From a checkpoint of a small transformer trained on Wikipedia.
Size: 20 layers, width 128, MLP 320 SwiGLU.
Each number is 500 + 40 x the weight over its row's rms, rounded and kept within 0 to 999. Layers, rows and columns count from 0. Numbers have three digits each. The size before them is the row's rms in percent of the matrix's.

# layer 6 MLP gate, 320x128, rms 0.0706, rows 183-254, columns 0-63
091:472471500538528550502497548530570433513525498435484528482492506441528459508494553503411464579538525492493478463514557460460502505522539478533524420521515528467553552558455502519547540569514533
099:511495552461513500534482524532568552502554523489506541478562504513498506570496505559462452528556444461491496570486432469566539489460502450502463567486446465464519470457500495539496441536504444
085:507506456534507528485525559487462487523534484530490484494571540503572508560444546441425542397459521442481486502490565523476611480411540505494534452481465511473487507518492432536551515568560492
103:494532438522564518409533520555442492404503479492529518506550509428530466508515546503431467443480571487515445552505537474501499476544506505527544511508471504488422560548436484502527507510513513
100:493479465465566559543441503517549534556572466531523505582552516518466516467447501478546541491474474453531486458435522503528525580518516525494477516452540498449521517553516497435518450480501517
098:515453576450446460513526461477502488412520539516474506527455488527465546572494455575521450498567498483467535460513527459479491456523528537454548505468509553565534549537394511525480490456460521
107:466544459453476445502466587453523442528463456522476535492540476417492472576495456449498504532501508542486488507455508489491480488505524535515539496541460528460569447467517533531482438498464508
129:497514525526500487443486496570492510537540397572546505526477529469488556567489553434532531558559590424545521414508538504413520571515439474476512475555538522589454488525500464521477496465512510
092:579533482477500454473564464538462501467533491433579494437470519501470517497493549489448499503487469566445503510522473449449523541430548576497558461469556587406556482515519592532441503504521457
082:534502476447498558514491556468499520513517559454469529494541490513491523507495540498530559530547567499577488526436454471564471487488455546540482554536575532445441553491497473480484512538548519
108:462574510506497498508474547542482524500535476536533601462483508455567515453525483522522524596485497463456603472465453469460513496527447495544453509493510508476459472482553538440503517476499504
114:479514492477511530471525587504565532511455506457542559523529473535375470433458560522594450497569460588408559506504526466541526448500534559537504481460505506505534489484478506467536504514565527
094:559483501544435521487553505548498588518484504520546494517442520494478592485539491495499541506519483466475538521538609487523501519534543426458523509504469500482443465488488495531437503486516395
090:469547534505479494522479552466513479539530591495413448517501499504502472492491462459571501530531555463558475420509560430453493443566535563531472507473500532501547449541435519528454561436524509
111:475410549489501482482462525442489515412482563503519471526481444466458480544530512496490543532459569550460460507538520499493503498468494449566517474483441457446521426520475462525526502539481469
090:538504528536486442484492587428463476461456483452512524538540506465442502582482510541545489419452456443454456456572502527495544505589486473514475531536518486517491461545454469539528497525455425
090:492442478523534492440507574515489477436501500438498461497505520517548510521501442482483503510516458489480474538407488491441531510536463536486424521567443424536480477478577467479460574477458644
096:543452434416500466437577593574518473473496463497529549498526562507421465500483506451425449543521498418467475472479505462493512481476511458539472470534460543526441471453539435543460549471395501
096:504551542515532483529489501469439530487528495521490500507567558455436503559519394500498398478486483493501502521503518542530551517553545546493513454490567497480486457481537469513549508547467432
100:473491543562547484494476554466488444570537548503567465577541538444441523516501502469481489484561556392542538449509583530471501461494552481488548475494504485473420467429528463483567548477508500
108:504473511492523537522546510517561512552491481496489554498548498565539410498496548513515483426492533457467496462504491530521504517527522439501543417565516511522458476527574544616547512476513476
110:517479523506520543548494488489491544542513495490505467492545492521457437560433535491592405445467545460471463560455493498492442496476470516531506467515503478475540541413543452462517423520531575
108:474538536536468464433554519450422532418501524504464482492497410495464509594495486447562431525473469548524539494456519513470473509529555456477580449496482493549469510505427519487517473529455454
113:494470488431455543478528518537463492533454478508483500486491496524426535528482556514456521501495546507421459444543604572509526533572494493476481502482480432532518492537512530497487547484567496
113:553510441448532494502453525446481532494532551552548487494554470486525494582406577497567497524475447509539452449478477457447495530550524539481518481563522479513529538489514435483455537405486574
108:513553502560463556531472528527491424513480492534491478560434515478508580487513604545484457537509515491454477503523592434505496521532517520492535521509502460475486450542549509545472482461412434
097:489468469509501515594535451429544476488471451523413584479555462583498508522435462507483489572546461523540549485531545382530536470486507560478494512486429486527464451544477454466522481563524521
102:519492474421548542465487449492488536482465479482541532552562543511521440543521530440527439499522457459482487471391555578454497410428498505499432458415510471458439514442521476487550432490423492
091:518489530482449543530537501493525477558557511532441527536487547505502552551464539517534493475482516459524561605534512464485488567490473438574490463495556481476451406490551533492445513483452483
105:407477468568515502470473597502495500480453439544445554494452457498442544534493587480446459510591510525529487489432577517493512544489553529510482488542462473518527484470572444505506539552445488
114:529460409533626575443489493466482547532531555469476502513463451560481490506448533520592493442544591512535548449481482546515504559472545493476550490562550540540478501480521477474510490574523528
093:530520467513515506505441487483445463541484515507511539504507553524431509485491456382503465460492532516476496454497498510531450493555472505477538534417496487476443476501502410533485570514460437
106:523531479553470557402487503500486509505467498451544492485472488524467543492570482445541519514497507442462466485384548524522501493438530518505575462507526597489489523517513465473491508474472506
092:429516497461539559501437539528533527518494511489512577507505512503454391445531516514520497438470498488578554509516516481495491552530499501435483543540463567450473487506529513564503465540502536
097:452493536486508508516471491492483471472455529516503577556448508451407502482478473526418545498527454490488572453444442485501522438562537470489505563438462534516512486490567542451516511448496523
107:502455568504457570436473578604492509489433462447523485456452547495473589493520541475485514477430534413537449452498458498481516503520495485570509498529542580522469532574586573518496402541440498
097:533502497491536521466522483496477542492496481482411468497539480504517509593492588404560517521498472520481496454466492508529474492464521473423625482464471446431466488488490493495490499498536482
095:464490502498491416504591479465492495556419477544531512515573538497519524516447489479536501506449499485511478512431511616405578521485481550405527554510511560527503577539519523517580423494477468
099:545439491499464441464494410482493498501524525469424546445574497460486494506488515465515482478496464538550520485493469509513558514455499459483548468448544511477493521505464431544447528520477580
113:479556539482471434460570483453459438541576572527501476536437457533408414518540501535498486494523579501560511481504443461425471434498515562486546559504498494460477490539545511497550450494525514
102:541496499493515513548438499485540506559461549538480564582502549470524405501497466510487481478477522537538486503533562479476464484507475511502561488453439469438488460493565510502527524536557502
093:564463496560504526427563487484439522599636495528500427554526544501550472556464484552516485524505453464506512494440550496464500509507612509527515570510484533551505496582452497521549531502520517
101:513609486493562422502520590419551552478456528497560445584448514468440554555494527423534445524463498474477533464477499462536523555526531506461455457529495467462469470468548497503515482490491480
099:531495488556457499477572524540489570484436475482507505544579454478493528472478477497455496453525455472475573411563450528508546535505536425471538563495481494518452470508516528507515436551533483
105:521502473487468455531491493531508457534478419436541484507449536471415479536503482545539515520454587497481453550443445607497538425483492543474562486582464536537507532513496489551527479598464527
105:545475567428516481477542507477517511463534499521472479491476555485453480437538501491579511514534576446512507526538449440561470509482471409455553493544479556489477449424558536456474476472564479
105:433484490554524560517560484455532507529516562526596440508515530586428505515519513500522539504485535498477533459457503588485542475486571534480543518576482532475528495512416494493562545485517498
093:529443464523608550478518521498468555494521578491585549514508485448513511512530583479503487446463556470565445430506525560438471453528483520466487493525470524500491520515509504527519520514535463
104:481497507577465370510539486466512500479452465492522489569451559472485491495483449501486533463410446521534473494537553539464508472520502463559534517525488442522495514536452498468513517496484511
097:536501564486452497463519500491462540505473499531596487469484449461471529557455457491518589449536436547481527551497586509526406487523513467535546517512457507506500443457432534493559458517571424
104:470454522487401445502445544463463511406473520532500453534478498533477514585596552459499533434527484464485479482459470505537500503496492450487525514521561505458424502503475472473491444557504446
086:399513541486556527565471532465526482427474449436501486465519515492538447443530508480492474438456458482546505487498488506513469522551486512469454496591567511537476489540471440520489528521517493
101:450464435433539476451588506464519539493417509485464533565500510504507512441539476513436505486507498499521414491523545499421546547586414563542463522503535417488443479558529508574526464500539532
097:554493471496479503479407492503521579507488527520545525489439489505452493492524497515420608488570457389529431517453558481481494507543451507490462472442467472451537531435476433487489501547556526
099:498545539550412504419496496429535471579446532528480512470478530460567480566550524492465505518511510484505502572468457486553522444469561530451522498490576589471532550533432535435472512547522436
106:485504575443468473477461492496499486494517486495451562563490525484450481510520443547508581464513562458569517503490497538562561459581519502522512524469434477516476483497546539403483471419473487
098:571504478434531440462451522438492403489472491457514550492516484529530495472480496541508557445495514466474501483485513478505557455561495438559492489443460428557458434515537525503473491519465510
101:489513430535478485458483522454473493434568537475434538469485466526509474536545479458501531472458528481435444474490445461425571521523478529563543509478504507568525514431517472508536534509506458
101:467485550538434536509516556462497467534483504491519418495497542580514463435476549493478496471527519524515562476464496575561537439461556448537534468505518609458440463461568446469526466547489449
103:462491502494502517525497546535429512558499451411468544539431491519466475497486534453490586422550476487535563433457521500504543545521524496520506466476547503478459513432545450512528463511506437
110:510457560487527558531581498514458500452431499521443559506504532596550544446512492558471599502467507476437478530449472521542489498507490518487446465542516544504515519484427466418485566525472526
106:466439522521556494455460481458418529514537438523505548473552490485440607484383525499495475524485445393495514494501460473548531465529554429511491506501465531521499446480562507501469424561513506
102:522477544521491486516453513470457418490478437456525520517497435515416521482551556481499479507514544514447463538507547502576457599514407497458454502575554496482502516474542494418460538503487477
100:538542517590482508501525471493570484494452513439510491581472477590478462486494467483534501491512464486497512474489536552494455427500484542500527492494471449427474488497554504534587537425576433
098:510506542511436495452491547470547493495465471474526472468553428534529501555493556459551457484536529534492513501453442566527523508444524562515575457518550469550513423518593427454537538579467542
092:538470450450513464480445527580458533497457495485474522520476508438477477507514563531576472505459525489494485503469459523528485550484468466458505404482380508474518534467553425483476461434583483
103:509537545495514529526475441479487461551558504428502567566489456478490494558433503510586510454536583447433479431505511460523466461493508453512512436591478481497516458482497438470550484478463477
093:460501445530452537562496495446482462411571535489543488502421607554456553489554543494536516523485525498496428482553532472550545437427532510526543486444519501562476473511487532490443453445496527
109:449493493497547451521492539478464520580506463483525407508470411492478516553456560470563491447527439525520487499493483457502474500532501546470411500499569552500507495521551447577502474480469483
098:463449481462558510510526481466549475567498550549557528475475566515466550457443542464509511466552428520461466582465524450545508454484526564548507484467498496506553419516475445485416473507472532
117:499504506516465529468414491462512489456542492513488539536546455479449544549474470556509442516532463543479442501563522429462445566504478480531568545512516537454453470471489486526469480487532585
099:497428466507537449494465471519505500524464497458540465463501521455464493496547541436516468434463505496434417561503544507497489464431485556435491448534526544490432528440540522448507460410435457
# layer 6 MLP up, 320x128, rms 0.0707, rows 183-253, columns 0-63
103:490445548409578424514580504460421533500502507468503494519538477510572497495459533502507523434457537485546530480515480533407528515538504490556456490519549522492558464506564528529521485480486544
103:562457488431551496491537483448495454455568512438552519526424516554484501463522509529503517463494497545527537479501517447462509554452429514475552522537451526488407503530479459452469533452434496
093:571564484533519445480518523497495460551427543494545515486575503472508492515428484506409489518523545559501501493457434509502550530480523537453462528525425490402466467492519504507453544434511457
101:558445492543492490545467526509517533559543474408469490486443442520475474556532512497529459511509461498436553493460533536482488454524499520476435539436407423553439496444481486516545562425480437
094:538508560461497479424520492465470485480438556511490500449508449496445524482609457572426488549518493506491501500485517508486491454499489517514497454587456518413449484533450465506513524476559461
100:527517504451525564481533435535500496559521469507565451528525524545545496520452525462507531521498534483523547525483544565590450434465502527464495535549572547501473522441530510484463523595486519
101:480521542520536426521509426487486485455441421511561461473491474523451531541527445471462499495479473522544483473562464510488512482474584553429489521474561476513501479527418483559492505454508471
114:518557502471454511500444467550528503505493618442476464507526513528588474503500518563466473466455491520549489479445543405576547449483466439543541542509504446477526591461485528569506483507497447
091:511557539501456408483486577474542462452439478446471454429537478442464421514538509516534514518530524555587552534482549498529442512460482502474424490560512444557474489494515502479508452527503447
092:483525551520532470506482537498457491579507573482504494477516512493564528419487505542447429455516569455536482517502457524488524462486466546503503484468507488498514562465489515466552540577509480
107:539467447491438538462571479472523568477541483516508484510515559532483509479485538451460518490459515489503535486413561484524486560479546514508477527483475474526485489441533577502474450517445466
108:517516497488528486494531476559522456550404442468505489418535436557480453515483524498490577520548489539526563491533489471575494519500491481562491543528475557485507442561518529531455479521509450
098:546468507455505503496495432562454457517493551449420534509488475447461525460535505508512483493530512468433451525496531517451526497457418486453533546380567406495538459468572481451472509557540504
089:530439454541475517576496483507500510494554451503523541456534565555574505455531539494503522529505534431497472489505534520487465537502465504549496465544576538505531567534507436503540509621516485
110:474465450533480508452590493573500614446504500507514517440531494443479558523526537463493427464475507416517566533458452480449543576529420501520526430474507578550529462498549504537493496477580505
090:492557518535498531470495508520467496500416481518502443525451574500492462516494465473472385530430468450479489582439438446551449553476489510469481511479481463528496541538560465503503476496505478
086:489557552451460502454518473479440569510490506522526521482496563512509514479539463578496462483606452474460543466516520551442525590448523524508555462466461535503521491509564586538512511532471508
100:505510503510462545583518471540523493501406562503480484476512564536559422503494509520465540530508493531453523502468461527481471505483467462491476497493444499436491481539525491442450487515456517
093:474508534494473600499475464532527580480469517500451509516528443501543535462502603521593517537449555455496472518471522511537501510531437478549494499484387547556502552512407454499484474472508557
112:500477438455462464503464522484457489526536592417556463426540483562458427476467480529519481520503494561480545462551469479567513457441535512486483550483526479537514503532536534467429544513520513
096:529547526487544461429541473486547464472490442546524532453449527489477440546483528568586505494473530439532410568510467496518446560565447472434501471501442535527483506526440508553479466483466442
106:472489450507502452488463501510492507515536547497529467575425468428453577495506545468520458512534502505491521531508480441512485465433560476541507590455491576526547466427513462449414440429470514
095:464556569481490459466400532503452552477538464512525515470466384504451543548511454477480501420507503565513539417533479461472513515522503491514505505465534516469472498544418483504563495519496478
104:567522440523503499539461552549429523424545567532558455532471508456534510547510493502537546499536484523509528452479541434495500452533465485431487495500445480518493478462463586517435553469466457
104:437504510459459461528514513468455479550531508524543447561441531460456496534465509478510489499420544478535550368485507456523441466487502566469533465551435461517469462527558507595537505505487491
108:510494524462482506464541471531477492490495505505437559442481454491499442476512383446499523506472525469544524491477449486543507459464488389439545439562471538556505555528456450488446547484564502
101:494480596539591506524372529516549489555484537488447488484478435517504507469512461404511509505439490545514451511520579508466515500539447497500537554505486561464514465502423496503506563510465458
103:526449511529450413536520555465576545485463416464425439526541493510520490592540452518523521473496487532504490533521536528540478459549545519436482451575525568431428518552491480484492523532502541
085:440494530520480558552463531538437473574534468522512495483469487439538514559454552570474499510552499558496505504431515476510426540473483510473463477498436496555468550585485507554565438491474462
102:545557451540530501492457468541517488537482506409472501422492522473509484494499443507444561450527462479471480514524488529495477480458522494547452518456554433491514515562423454469538501490428475
099:485548533528517424467560564464482491491598523472482468477467511587466434507492453514533481427525515477585450488476500484454509516520509528492543488495513514557494409494562503451503581494438517
095:449466519504541480541509522539501557524532551497453544528557555462503538439470486426491577462449568473470455490444484453516505519470439552486422486436504479486460535540484528455482516491549445
102:491597511504508546521448470509510494551479422550489482497496565534561586499529514471552458549492544497555469518485456487497549477510525574568471516517546469462576554473590467504498395526503494
102:449469492499549522508495528440474483454484476482573506473435514541478446488501478466484553440459518464413557397520460505457456507506531471529528507518452534522527489493456558600449479540560455
094:508511570538533526530475509478536560473482584561501495497415455517477453490454420493417554531504506468469494553527490536501474426544542503552542542462465460418452544553442551525512422531495511
086:513523513524498483533484464525470554452432497513498477465549578544508508468517568483513497498471467531462473480528477531577581527519588494555472537448392545513441548548495469512511579500541560
095:521485461487553427513499566546531600535464486537512464474540516500489516528504506454506570454511529393522474559493527553382447554464388463458514468473537493508470465507526462587478469490466470
096:510481551544439448404515486485519457449543535458562419406493487482467559488506482519463546510531517525486505512480502439390584511568504520445499566535504522444535557494524535603555522489532468
100:472562514510481496556523476466496502475575521515538479533490522599469526570434502505471444530499523519519537561536549536496492508480518476456436517519480465466502521442516547440435497496489475
105:518484496543520493480459511515512536465452521526523457482517583497501424548513537462495521554470415488564476499517524480540538485492585539516449460482455513523451583460499503473465504413526525
090:456398507468528519490513492490471526490502517555487459518542529556477528524467510494508540475479488533535575506488446520439535548471514521497555520533473444518583498427413549540520497495483477
099:438478454463470496504514516554442473497521484518526460425456548491542549514461496494539530458486457475524516542500578579462502540587553471535408537517562541532482570554556506567449446440498457
105:425508478516474419495575517581505433511516447510424506493491502477445513425519447560462539498505545506497494486443440591534461462463507523482479570510489481463620485549500463472602459520517529
099:449469526436472550556458491449436468494562463518535510499539451516482452430530487529565541487444472508497445484509545524495425447473453539454542389464510525458503494473455456525501483526575501
100:538483556497523509470439464536505475465511570480567498529502402534450415447462479528548452500511517491466450506565461485500479486515465473468606471475532504454539505470480454511463508517534510
111:483538457531439430526502446531441483537574513450488530551503534499569541554573498482493490562527421457468474487501586497504499541481453571476484452485427508589556498552395467596495523505459539
100:534496477501518504488576547477437466531526523475432535481495503507547474489474532552492498468466422421460547544550501451536450522431497522481437507540484518566449535457433509450510501477468420
094:521410463387473472475420484542456464540502539479465499491500531455519496419533478503533439428497466456497464458488513523499470414482459499503503447494487565541531527479499546529474483470541552
101:533530544477515441516479519439490504487515485551477471497591456525507464558516495445518469430404452561469514460524439431529529543542497561463594501513511575553450510511473510484471572470529430
091:442461474496515494499547507509428559417477532488520517444531458569532503442500515542406498496550466470510542486484465472529536504428514533495495483511485555504476435470513458439468529507518582
109:469437543455473522461497538465469438470499511563516542499440516497525559503654591512497470493564493525513476532496546548487516497494516569432503458528502503508478492456513501492492509487449486
097:492447480596489511461510493547504477570483544488444496514428553491542424474499531553557491465484456509472535496425482539527572513507535536555541471517538563432531534448485483473529512480496535
100:463560501534495480464555533411429465499544469489497506510500531484511546423487518505480510434521511393455559476555527484537441497491467463439467490449478484470563496509517547580519499459439521
095:450493484485575512496477504559504543579471481501488443511413422527505443476507476502461474436464585433492440526478467570406548507455554520490460541472519449539452439482566500487509458499462458
091:480491454530490425419546479495495508547457503475474526502585472436479477565586531439513462520494453517491467512429474497501428439430539436568538484532480503508526487503475500494434488516544500
104:551450516566553508488522463540483384497539456486504523564500461532457449404515477485559523494532506479540465420475536559523532524551546541482546467511526450555451533483508495532470493607489495
099:456504464459487480452426485477501491466513537548421529567470509442531497505481488490570494471504508472471435447450465556456491535435541528530517520506483520544451500540541480496511511469465538
096:537466377479480532472535463526471494476566470437500528504530456482490500480529536535541532476557502551496482476554500453484567505532454445486481544483526486534512540540479454542518525529528462
099:546522505517517384511470535546530451510472511458509502427491431466534583533443511511475528516523436485531507489505408510476451501512561496501544550524526530537494488431441469541453428537522527
096:502532441589487526490521445471535466566537545444502575531481506491478503487511457491549498460558564465487481455475572536449512494569476514483623548441542518503477450548516564489471486542544500
103:538539559507518505536523540447519516433499528526483533490497413528528499547490509528488560548496537420533515525515527523518434506473525504415481523455540522468553469480421575506444630577512547
095:516507491579481540563478493493431565529508530459541424565525497518540481494542466495496547515458505504502547452513511491467490433505420501503546496527580479590497486475471382562555472498502546
098:464515493546540496476521485514449408518500492503479486544466483553443559535548529535471517534479529440512507515472551542463454570527471424464474491533546498483470541519464541437493491535488469
090:534438508454488549558520536472516482415550500509505521500477527558521464542544540548481499492421416466525484498481425481445535438481430555479509493547534478484565487521474486513434586515496466
100:485518507434565466537462495529424469508525551493473451458483498490546487483514423536421542483491570589472512487529475503466549494466491525460422497429465558547500478530466448484478490492519553
089:495498513572518477505434536557577540483515428511474503511498477464519504468485590498389442519499541456530446520442535565502470534502505525469557414492540447448518421509541434471484496531547507
098:474490464445482527486555465472445501477446468546489519467477425531479557589434452430448533506528526508487479496525438427490521460454559518519601554521453468537474514480456508596554454467501460
097:479518486414537516503475581465460539486538477513499493525492526508469501464523483446515428460468523507497484436541499465435566478470543450571455517574492493539519435514496479431543521506506450
103:534470481477425560420483453495527554434461442483525468479463597486554439425507604475512507567457501512518546464495500532518530544526506491551492458428546460472495444492489478480512432478486520
106:535608498536497486513532428564471450506473526488549579543478508541484489431471560434509533528518571515437520494494460536465500463535506535538464389479508525520564399466561493478495470546557497
106:618534479499493420442396514499539508511498503483526522525480510604511521463513551558515459528461560482498414507484542504546493469472514445530542531521453435477509517506489501528550433456504478
# layer 6 MLP down (transposed), 320x128, rms 0.0707, rows 183-253, columns 0-63
085:556501473479510477512475477473568419538479466482543499516551504505394510453548530538475526506561495516439593507459523517539498470457514470458517496482503430513501496535479502428455486396486486
090:509521506491523503577514476544493530493497471523496497502535494498563479586477527483438477476424522487449483554488494466475493494535542506499468527574462515435603478472577512518437532527519522
084:461499489497436472497545539542477460471487460508509493463488492494541486522496490476450514434391511478488512552484543533481450563511571477525452498593516516464503517433458443560575483538458483
102:534591541486522542526484521493484520526538523546482469522481494535501466475429455456498565513503514569484482554520564507551588489498533488435411546428490480521531436486463562472459549510522488
097:380491444526533504549457512498491488504587447474532478529501498577560479462495418515574452503512470524447530481454526541597513569546529527510486465521501490531544480489548468522572510505471540
098:461581574567460535468542457494463521542491469481497502469549505475497460495518503460488550392458467551502463500475478417484541503509506485510542483547530527440542521486484462543433472572471470
111:472441565536507480555517455537521524447501500506510464506437413529463534519524458562504437539402504524488504508512537570464466528485498549443442496518468473504535442491466575568487497483511446
113:534467469561469518481546486555550510504461453519477453446566515510473544498493489520466434461547485474519542478570468537489564486505498437503496500493543487547577436438471554504555501400496450
094:506539472438459481589422493498543478504483463512486493438511495464465517541488518514509463505497527484570479482527453453536485523552462559454507456595479474489492503431559471501491498476515455
082:523545456523463509472531483546502455522491448541603504545545479461554554472445500487569512529493541456482460538487510529504512480443508448497516490542440456487441582505478478513475444412561375
102:539520519530484524523497551485572495538548571497521482499555520557445466526478461499626541353455415438451520561416484463512539494515468607484480455489492468520576480548467516514473535555473465
112:499505485516502493503537475492425460432464539517523533427548479445454481554536451503422512526498492512492469462535498509492499487487522497520519544571475566543498481539542482541478505514484504
096:519547441507529504562587577478438493513513511473506495410525504584523487495419470466530495543445452476522527486438512438537482521539459522497449526487471474465530618553468510537556507563436526
091:433486554541477438517457507542428532487494486492481459526452455517473564483508593457511516505351492502489484506476486484500488541589407463538519534516512494516528467501499484526529440532445492
098:534547516524579539520515507530487481533513483443487435514465496498533461517519495502490489418482555486478467510471504478478514484468485578507445582521494595459538536436396523490531547533519482
088:476497421550539462443446515461535459476548481534415488485479428476517495479447525460444446458542526483574460473522561486435460442525505484545449494464512467540473459503527500492573451453547520
091:544468458537536506529518527523551527457516499501485517453495566508506458483514412467477470465558504427424495478509485519467505475537548437501519510444421451442493510504534591550507516508479537
095:588480476490464513523527517487573497534466515543515524449519546534428464526471497468437496493503526512514429482479477405507516501478466583504454581575459488484506520469457417477490490508510430
097:448503469463469510455571451535487503421484604468485452531513505526509507444498477496574562536462430484524407527480496441494521550493399514513499464569457468556593579503480495478484479501486482
115:585448495457490515501515496573487506467452510481490485483467462440486463490506456548575569487469546502458501505528418487516500447487474469487447531438529526552493560547425506530475540514558520
107:541537569504516488463532454486489526464484480552448610522480549460479452572517451519535455475570453497499503517542429547423507490421416491501537482492494570488506493523492555538444517451467500
101:503547519476497509474491531477482526556591466543519575514496600484527524454533449499521508504507497529493535425532466490442474504518461471493507507441443542484481538558524540512487544502441480
101:523465551427490420452533513457465512475506456551500573568435466529475509508483507534462458540494511531531492486489444426523452537452551518445516511499497484461517489565507498453504415545493474
103:551519543466511486463485463447547524480540451495485508500535559465532431472484465452493492442482459525493543587514471438506488476498500561546511484526466500523386534512475492512508514522544523
106:459479544498569482462476516450487483513502493518512500552543557558551555535411533544581478491452455448514474508459464473476491527519464554493510465591434545464524602505528455484456517495519541
107:470564437494508503513458445467508536485515577474541402455545467526552415557454503520480482457514489498536466493547485537491516521499510529486441457519537496550505434524478493509493492551540525
104:509486474587568446411542568550493530514445536512497450538528492453499499593571509519446459474468488481538465461489509521464506490519450469490423477545494454469478587470432503497416517500513504
105:497568575455569462484531492518511426487564491556571555511430518523528546535516466473474516496579507537444479500531503450556471444492486494493488552554457463476580487496419444489498527467469557
086:521508521489539520504474477454521576555499454505532459485569480524476463461489495448459488516514452479506510490516438519435506440499498510497514485486495444441426445538533493462449509449453518
105:499501506497429443453550490537500535511500431494531493441435487494485418529486442531555538529503510517570597446475516511411584537475399491506513514494517534504487465550474589477497457584527501
108:476538487487497503484418556447512527501506570548510559540444372467531501529504477500516479480505508504457502562464494532482505570438543413450514549560526496500423507487507366499457439526473498
099:473522487462475483562463484492550526490556549496506508500514473458542458471472555603490495546562477469498520479555507565462538513456535472592533525444423497513500483436497597522481522519526507
111:510534450481444579499464486521531483451440454538573555503559505476535586508523512463481495484528556465491509493396477541456477469497498542526516545522475542511513500467551458515548474573442534
093:498509476423525485588470488445502428534459479495582466529458528442417467472509505491462481462470473455496477507510440503555459504493563538455513472529488511547537557491457513505499378481508464
101:555489548527468504389555558570495499517460471437472467417488531523510481477497493502552511465505510429511468479505451474448495454519469552495426492513460491452593502527485501576423510463449550
101:487593535521521458495465498484589455543507522565511588492491401485506468543461542520515506551596478499457512419494512514542465538489496561488487475544470470545538542445554523480485524493492448
094:535494505484494476459551506474569478540458515452515445502474551501473491443460577503468477509500459506476449473480568507440537486524485473557525470385470448545491523491522525475523468447472422
093:532529518458514490496453465468533514482495507538554466508572479498474543548541531442508432458486507426495574487500478477486532547546418483462534489492514578517537551495554490491535437457496478
087:454565514541517576532549476556509574486486459521493470477425512581528558469540514506493451486451422519501465546442562526520476541601512531499442470506492586526485520526452510553446476526524507
111:456577455504541508508518593489477583514502545454488453546511556540542472441473437482615501533434502529495568480506578485530480444491448488518505445520484464514469542470429551451461536515524535
095:464561470478581513522480483516437502557504545471568492533564532427576465468424501510496477430397493522467541476522491467477516535534472555494542458478520452554477530537520553443532548529432531
081:548435494453478503533437423474526469501501539501499540540503490455409489435479433534472477564579502568487507451502483503474523458459419489477540535445530447523499400516517585411487528491458442
112:409486453527523471474516508494552437543452498454492496531461546412562504451520506546529512511524556476506523494480400532516499427423490551459465510548518511412513508508547500515534538576506582
100:527525484486459490530517518515422516578502382481492501502495507507450484468429506461517418517477521478540493482511531478480449429520520480435421489436494553474502374465469581436516518530543502
107:457408549539525427510506480497550519496501491504529520504463509468470495399488542492523488522425558473514473482486497422468584391493482544550584549597528526506518540534513489524522478517516501
104:522600503554540473565575509502564584446498502558468497526498565453576546546515549430556522474469491430516444550451544539491546471530497514566473462515486528461562431551552478565467521498506420
091:475466481520565466469506536462506462516457500485521534540508500514477556499527549507441457529553419405569440597558486508504491481448562511502554515530529547531494500539499495498536467436453534
087:450469486537473495550485448506502530542497513511484491523568456456382430502485464550524489560507492466557565503481529533532522522484566507449461526497616474523548496507503523494470481517448513
097:524534435557528505499542512450433480520501503517524433479520478510459460441394538425503424470475483451472472525503501504429528393508520498506451440470444529496522519509543468495593525465503506
094:516462434540577498485530550484463510490545504428450517472474520507523522463532542502520514536431501545481550489464437443533511490427531551543443519463499500581520535473514545520487511511480598
117:439454450517497451498484537495517474392460533537469536497480520502445470520467547437534454537520544510504490463437536531457501563510479544511493450576492541485509537481469530428503472494555473
093:521452500506493475446456526490537472568481536579564465545535477475444550457498501477520499497565521495482512536497471496542509464488555510547523516392477445512490549532562516447477452478515459
100:465474490454456522440482502445505511547502442464477494517479503574489485473518556484461499579502457486452513505551530590546532482500484535517498416424535514545508448552514531453465526540527504
096:531482534549415456436621444517553457489515538514482518504516532541466541506476554482490455467467512447493505521546543528524448442495492609535515543525486461509511478490469530562403538515528489
099:473523501482513512433475487529445511538455523519448531406478501439493493514557548491547477575522441517524531504550502528455486493407542451512449510534546435510559483540457508474544492481478468
091:505457496472439516563442488505491468482509489485439523482520475467409434463499499556538541541521481543510444484563520489600497533565526518455514458488503505516437526489494544478482473497421471
102:441444457454527499522530445434492482499537481542476513552547515509536541491505514536552548468563549453478495506480459485518509556504461534522548508393477420565424438501507466544531463480535516
093:518506610486567527492475495529513499548481487590488475486529540478468527547546462561488462453559495482558538500554615530513457554539500495500503465535529501486484527432458554391465411524508479
111:530443587497541436501426523551517484495466458405526453491456551488437504526388491527495450496523507463525530504512463524504494452481536488533480477532438481461465505500494530482477450502531515
098:493438421513454516486473478599490491524515505462453557490523511526448447541505525465527450451467552508479464425416482528503461578530498505540564474445509505487497523473511439536544389480512540
103:434537511509450429498495555561544523563444499463479512486447496469437483537546504415526522587581506513460577475509514552507511510489526451472579444507458526490504461510499527484486531483503488
096:517517497528460473539571586520509523464447583554432495533489625551486433511580514483514470562503442554485496484501446507477491454521522572440512494468512554519539509498494540490484507513510459
100:550525555428501489501480481524452503513500570511457544516532507504556530469491526473519424572498478589512476515498478451562533433399454530544493508451536433529463423511520551475495504564486597
090:443525492503480468473566525492498476568508478475544470527478493594435491507485479474462483551474550447474506562525431500530473519498503513516554619476528524553446503465520461488550487448493401
103:476501474467523533540490431472494466617544490506462484499517490483492508455550495448434551520469488502544467488589436482454508426500497527477452517469542521512472388482482535475423565494418511
084:542559467424502502592525421510559457509589477495538540508573508566479575440543507468477434505440496516484496440508493529487503528529512537504581538487533442452430493513504548493557480457490476
100:537488462440399510494530431482447502420405511456467586483498425474516528575475528523485525476482497506563481487559463502479545478527462579515528464443467538503504512489459436469573509483522453
099:545555472588517547527437545462503562467449559512479566415573538514547528525527506542473482495534492598514552487517580519577515490459533585514475516537523514428527439528455526497475512482480498
101:544511501546499534465528467607479533488460436507492506473555584603547541495527493437453509569467543517490479518454527540495549539564493513494468483565512470484510470526555482528473539490594536
103:497541526434469570493567548496587490562475381466512501482511530577480524482476517490520547497563435522512502581415523561492532454490554478540529467453529458533470492458476550503467506540462492
116:534443522481490491449525490493438525425464485458508435549488492534470474567498530506441576492435480526549438484594572509522502481474494516526577529520503434478519574464494472495524493508530538